Part of a small language model's weights: 13273 steps.
Each number is 500 + 25 x the weight over its row's rms, rounded and kept within 0 to 999. Layers, rows and columns count from 0. Numbers have three digits each. The size before them is the row's rms in percent of the matrix's.

# layer 7 MLP up, 704x256, rms 0.0636, rows 135-185, columns 128-255
104:548515472486520558544485511520481475526509494472465481471476483481471518498486456492516509505465437467507508508500505519481495509503490491512523508550493479543522498518512461498438486518478532494531523475507487510541539479501499474483498474488497520503501538516520523486514486464524488501473471464501487475533527536535506501509507527454547511526501508506522468484522522468497490468510
105:487510500537504514461480537508469516517538431487508515478526474492545505504460540518515495516549516463548463505495553454485507538486507502489533545499490502506492500524474499543463485506501537525492496521448533491502480478500499464474499552523501514519472485493494457490477439486547495449510510493517511478481499496488533500532471488515448516486496540469481473533477494497533489519510
103:462488490466486488465526504542469492493492517453488518496499503485504495493465508524453483493489504516527516513520465467514505502488483533465500492534500520481521538490469502510505468490527497521526540440461504529515473470491458497461475483522506500507520486515482509478491503501471526509521504483509519508498519503509492513488504560510476499481509551519518514504478502478492460491502
104:474510522506508560506521452547484511504477485507514489498524520539504460468510483491533554498510467536509513485527501502499535496544477495515530505494490495545514452490507506453485478495496403500465535493491503491440517525508528501462500478488492452512516491523514510464476503547495507505505544521512498501495469480469512515506533505483507464502512480540517529493538517527495454503523
102:466471496481456537494446503494504493489494504480474500488449474475501546538504495480554505473517497538457509499493495543526479521455529501502524534476502505505490505536465477497477487483504498456510487479481505538509473525494520493542567480491547515523470503500493511506487502500504510485527510524505509517524501492439528505540477532504538484496509512492509538485544465490496489496495
109:424541555552545505533465518528512511520492512470457462497484533512495511507509492553524490510513532487487493492488481527498494485481465477489504521542486497479500470508496435443475480469504502453505475504520518503501511473494465494501543486474497526490482495516463470472503500501502516498472459425494477473481497453465511507509475527474482491500489476513468477522471524458539496536490
108:519490469512506452475497517524478468490512498460520548486499512431523504476452510530546525502504533516508514519520535506526493479537517499498488503529487504508468524492486517509525514513507556534505495485485527506511449500510529502490505530508515464464458514472486484513468484494546474514509471465483500507501484505494499486547488503485497493493493505488520450507494498466509472498483
110:469458546548497492462509471517505508511530548522496499480513486527467484517522502507531482485510486468490538546480512475491501538528482510479510479487493479500503521507535493550515516499516535439489511514485452497494485495545489457455496528539495501507518548495455467468487497461505505498530550464497493476464565529465506516486510496527515503506494498464468498482489474470516510496504
093:481491463533529506529511437528558528467499486499495479504517514509469504527518473485490498505457535509494480494526523480540481457518518489477446505501518471496488498498516520507461503505519535488511479527498514519518527542509506502531501519509477511498467534512540486499503475542493451489478484520477469477517450508473537479494485499485496517499497495494485504517484509493548497472547
101:499487516488480480545549559530467511537528506490503545511496509505480509494513518512526456477494459540500505500550500470464477466488501500503522542497489501554524498509507469517454551548521500477521513471510485494515475503487511487470489499491499516458504477460531559509506521517531487517532481510501468525456516492498506490507524503444496514472555513539493525476538526498479490476503
100:505508511491535490508477520506459518482482493509525482519533513512482519511495506459513511478502516549475490485489519477492498532456483518516463523525474497475517513450493494494518534515506517561509539488472519553500469497527470471498510464531532488512483496485523506483484509513517460508483524531501489488495495474465519515476511556507453511512500479562538503469492512518553487493525
094:428488465536522491514539564513504546490485525531498498520502515513508474516477494454481519537497516489503557482484510535485515475479449494538503496542475530532480490529509478456509518522526491465510563470533513533512523523534508528503521495500496524490490506487485533477461465492488535495457515496534494473495476521463528540466536481437531468469524490513526487538501464512452506485519
102:538529523479482541524530468533524495520485454571498485509504501462536506495525497477518486484584479490474497532495480515500532533523469496525502539525494460538466531515535490521459486518498482502489516506457478505505487470510525505512537516502475507478464560530482489543528511486452542504509512472498485506479555450506465521501510503495463492483496467506524487525508465526484505498528
104:513514495535483495490509447486565527485460522478507472541527479491479512493491520505518534490521482510519476520509528479510483490412476495475471481473460475479489486490511516503475525502473486502474487508495461503512494543453491496525513521493442480510484480499473519480477549500525462486487487486513478508514484524492526487525533501504493511466469497513501444509503490524501512487505
080:511472518458512494423502477521501505494481476487510501530506507502482510522493498434497495485532511486480448491508514484536513496481478497494519501492513503492499542469467489487500514490478483480517484510443480503474502475505503436516431429502496519492460527470493468526456499508477494535503506508564510494514479501505478484510534515528473486501502519494467474576498523507559519480500
101:512484458544527527532544494545501513486483540498463497502513499484511487484497496478474497478517491542485536558502515494483466489529479525546499528507518484555475506481521505487538489509502512480476502536511402468450489507520491478486492530524516483531514478510481531490502509532499473505512491520480504511492500510509482525475519498516499506437462535511488515496506476466492502465485
102:520510479500522526493488467512518518506487508520533489534524490497551449530497465525525487464464518522482493505453522481482528512527485519478540512499505504566511528454499557510526455469484495517479466530487498514532524500475462459459503483532478505466486497496546489506518444482532486498510476510526489488544484440487521501504503528499484495526486455504485504506470517485557481492461
107:496499510514533467511491506469486494496474510536446495562491485510477518507450524481482512477480510445501517444426523440510500533490484503483522445459503458494497437525487448479531497491496483500484515504500478493482487551469491448519497518459515511489493510493519528511499498504500545488539541492482503486507509510495477501554509502506506512530504527546523518489487493523489521485517
110:514493533518513553470490495579467546461466528513475503514512492474544467528525502505496497488492498493527500462501510475453469476491472481469478490496492504503528504473510486483480519506481442491504499509502529513509494478490548475474527480460516486489513537506445511432526544487514489516485499530500482459449509473510529478499481501499527534518478532484495531506465500502482490477509
078:505529473472463476468539523515513507426513519452503475492497478495472497500490480510478507542526472493496489468529476485494482505471485535516480487537514543523476511498509460474469484509511499488504501507499518449507513522500502471480492550464500482539475469535478482505487537519498485500539518454524521444481530498512485500499496532477500519486486479489471507533480502553511566486518
103:489498524530498492517489485527509500517479476499515511514445471504513502552532510537486474503545500455540481525576503482461487498542499507445496492490522471504496535491520506469477494516562510555516476531490542496494492495456498515497548481525519499468547524511502490508515510554461518500472475555511474524448474471502494484513478487502509502493533471455497509466499536475496515502478
107:503523487513488534478512491445480564468507517504518549532487522512521492515534509522491479477482500499529478461522449498461489461492526532489483471510493505494480503463477508499489553558488487498450497448480491524490473498525524516485511504526509488482468467464488478523507479476520474509495509546486474495478541523491516526485456492481505559491518525523482507505509517507516474490563
083:495506492534527508496519510539522517480485539483494501532521504561518500487504526490517501565502480509516461514509479513506493529545446507531488521528471453485499471508461541500530516501519476515502504511495469503512467498486488512502525495521488494500474479508549517518508517510484482502577494509509472527499491477470490501504480516482453528524525523545533475484464436493503518491524
109:504487487453500467453514520513495491492518478514500475492501472479491516478506502500532523487521485479541473520504516507503529500485532498475544493468500465456531520481539526519483444504515521496509443515464476478472496498505491447492508526479545536488529488466512503465524496505483518517484497532478547499486515511477516496502528536481540563486442501545510492540521510520472503510505
119:546493478435519536515513552488472437496484476509512519501467480527527496525502451524459518514549459468501525541523525524511475507478471530512519564518502482481479499447516497498454491496553499453469511503484484523491506481518476517487511460437515571500452489478519531470531537491462511496483514488503508501492459502466534541505488464465528530485557469508511530468469484457479502514492
099:478541520475499517470530489514530481502484489519529485499515503489526511485493493522533539519566545503502521526504500457472498508477508536499475497460475473489510490497469522504510488471492490537467476517473480499500497502482504519498459498513525536502498431477485479525502489486469486478491503493513513491531472494500497491486531404548516514471516547471535485473473491529527496524499
103:487518487501501539480505512495488510492476514511480456493527517539493457526505486513529475548494499536536491487497499481566471483508482501510484500486536534490485516493504474453504482517503524477491456519518495559532493523532517512497483505501441589514503535448577532554512521480510515470517487483537479497496535514504524511463506501486483494530472493497465516523493494508522481444524
109:438513457475533496513539460523514497470496493518490513501482492487494519519467456519513458498430505487489506497535495491506490497497498514506538546492469490478485526522464501527513478497496445489553515482497546509499543487466478526488523504490493510553484471551485509483492510472500477492516504508523532487502490519465447463492531497491466506468515513532508509494514524472532490479480
089:512468478511479505494508523494506514523506483491462535434496505519472506427529509450507515478502493534489489515503438500520500510474542497500468475486482520486489510530491504517485523510461506439474503508519548486466461467506521508493467482505498489524486467503513482479522527488485500499453487497494491503488512500510455476532523493496475497515501507505491515472505535515517475536513
100:511479488510549481532493509528527475495517527490515501521527540499498502498523473520536459446496499534478503490501482512503522510510454510474509503484542497473518530518485519511460539518539477489502464447512477467508474498513493490557470460480483516490479538509517531518509461488481510496499441465504509527502495519476503476513477504539516488503469514526558558511543501486435504522510
101:495483483512494511488505487514512500499495489491477503526499504487517487515537484489499523511483472495473447489472464514466511506532530507479509487503469523496495514501529497559566494504475502526477522483501489455497481435480495532495494506511480553499487534458496516493487462508500537524436497540477485493586523513457499545524506496503482470509473452518477470466501481474489530459497
104:544521472512516496517518526509518524535494502519451468446501530481531455508521442526496516505446537510464521484534498513507548495550471502509464530536513493481483514522461508513501475471503457504487485491539528490481533546513487511512511487487486499498533471504526504509499504514476489495459474470503536482496519482487483485505545504547534484472499491548503540484495487525482444512512
103:558458510517505474482494472532506494504488497527516502531525516503497494442523512510480477492493489495499483528481464472456497507471514490503524494486525488494527498494485533498482445478509460510518503491491502518505487546449525558492524505527536460467449523535479479516505504498492525505478551518501472510498526497517512446488505474473481492514503459487533525485507478499508496457461
110:471515490487510540486545450511545537517501490517501509505532487479519511502520516550496495500523503491443532504498487492522477499526523505459464521479495525490485485492539509502521493487513500476514507544470535500501442467506545555472484521531512496471493477459479488490509525503490501502510528474474539471501530490482495510565525482501492479495523478474460519544471511493519465479563
108:503564461470451529455507492532519535510517516504504481481476493543478474541472495525481540508535508522519497446493434502494510535479504511503485445502495464494507520522504519476524524526477512484566544538530524495461489491520477500524483534500453496509477455501505483457515503506512491506473537482518524515476456485481480493479508502525539467511477542460486467521533472496548502490495
102:515496471518526468497496478553487474511524528500520481489527518487489492532487511463518476459474522473528503484486476477492503510526464519489551490508511496489519457484489517514536511457463528502511499464514488493501533483473488465490499471495514486518440482528522520523489496489465498505473461541487526550487509454505548493491519514487509496534516481518496493474489472493487519471493
097:500455484521496521504518492498471507517479497468547519503494503502499486536462469487468485510509483487516550496505516478504491460474487517526529530502477513495478542474497503461487451518520502510479501502523567471506530486481536509474499526530510510506502512500514481514501504497499496494474485499529533514507535486478459491525561460505543499528513541516482476506520494481485448448502
105:507503505460496511560522512510521510506507503515487545493523506498516501470501519521478483520574475461520475518503469454501492527559522489515503467463541535508484504538441473512521539502494456495505484517495494465485481485537485536491556487476516504510511493522482506485519487468496504490517480484498497489518500478515509506458503525486528508492479511552524487525471483495504517535500
110:520512549489476459452490501481462480480540460523475461526470482520519469546485510485520516519512474472488519474481504482523499496494511487527567554526515500457518464559508543536496467466508477527489487438509491490507498499484486515489461517513490527503498511511476498536511465504456491525506521495503532501498521558473498477479472461495518498510485481495512487487511489534501480507514
087:491492488511517532554528507532487521527529484488498431513504483510452504498505489497475461491457514481511466463488513474447469508521483459519531467472531512513537484492490494501502458475516523482439485519491464532516491489490466477504489529497497562506504514476495507469481487517481491487534507524481538503539521515487558508525520478573531507455484551496457445521518458453481465494523
095:477518478525501491503522503525525500497446477507512520483432530469510498496464532488486538533500535514500469507515501482518542470535486487432545490492486496486510519519481506491492504522516491522538529506493495502514507546455484552548452472503489489486497497469501472548542490471484462496526485532516500459537528498517485525485513466514528463477449526503497492481467485467477494506511
107:542505547533499531504519483490493514505510504522453499441480518526523528485456502505471560501511519535473469534457491456494513499529561508493503513472533460513514490500481519520554475516495503516495484505489512488494560461459504472544506508520501457488520454491446513514531465482493499483520539483478531448494518491538449498462546525538514513537511545500505521492473520494534487527502
094:525513528505470530459510486518448517477533488490491473484483535473512517467498474537495503515484501505456517515481462495512573485501482487492510507510487500504496514487512476482519528499526496478496505509476482464467472520493517497547515501504520496507550512503477463484514508512452541524482515486476531486508511540503512541489478514477494473541494471486505496502520462453531533522477
117:493548542517538521572429487526496488501520471501475509508540471501487468588457479514520559540523517466513531534507481504534505557478495511500551533509489605478490499504470520485498500479495475505524516502422539516491492477536512481477493511471536501509529545513496496506458471491486481492484494504499519503527462519485469506496492469493464488479522527503531512490511514503505510490502
097:551465477511525478475519494510484487504488516503493534490488467482522491529497475524511488498512496526492521549457487470473496526419458524468486515503481497501529515488516471510500487536511498499492495464494517499483512523453520493562455479507508483489484520514476519454475484481469502510513502508508486447490515456485435497498482501477444511534466529518488502479482498518522506473461
108:505515512485479471512499479504517527509486459450527478530500553487503512480494562525483498493491498494483488528492464487460500474514507488547490495500481509529514541480493540482611527488475515545475502483491540438506481502471476541464482523508498523518513520508487539522520482503459536493503505530441497480484452485517481500493542487534508513482523503555481459508482504513514484531477
092:512509492504445550526513499493514517474438500509493502499530545522489457513511504455462457524466489485505486487456486504523505493544541513485474502505489490448451506497509461519501483510498480542494544492505481496486529455519526494491488520524526523526503500497471478542485529484484496482526512490505445487508503497516451482487553506512507466471492498501475502494507493516535497498475
107:510499508488547507521520501525534492519465546453493513482500478527501549509512463471495501525517512497493519542493503504524496495494499521504496520496521534491508448515479474466486488513545469531526481524511503486476494451488505524454476475562511438510531463530465498482511488475503476497495523488508452487525513464515497488520500520502495507492491530509483511467508511491453531453454
074:483512493523483476522509496522499497498457469465507487476477552452564487475516471469464545537501508494499474512479505499538557482518486494490497537526452549478465516500493460499521486482493487471506542507500503478492496531448534504512481444523559485474495494499466472526492523501473512539477486497522491435486494512515453538497538515482484463476469476489496501494481513485506517516505
101:464481454498538465532488502516479514539503535486494534518502491501508516501566508512490517460527481485466487469498505489459516524495495491465492480512494480519511531423560466541495505507486527502499546501524495503522493462509483519503452486508481490461488463497515551542511466516478500503523452500512472452463476412488529464541472501486485471530500512490487496468506475502507506481489
094:530491493510555503500493509523506541534457518501516547494493475486489464501502533493503499492544476474493506497480503469487469491548480518501487465474477506528489479503498492523530497563503510516498505508499512511494498491530496515505524505527472513515421505508545509526511494490508490465518522503497524527480551495470515495511481485525501508499490529460469473492503491525513511487476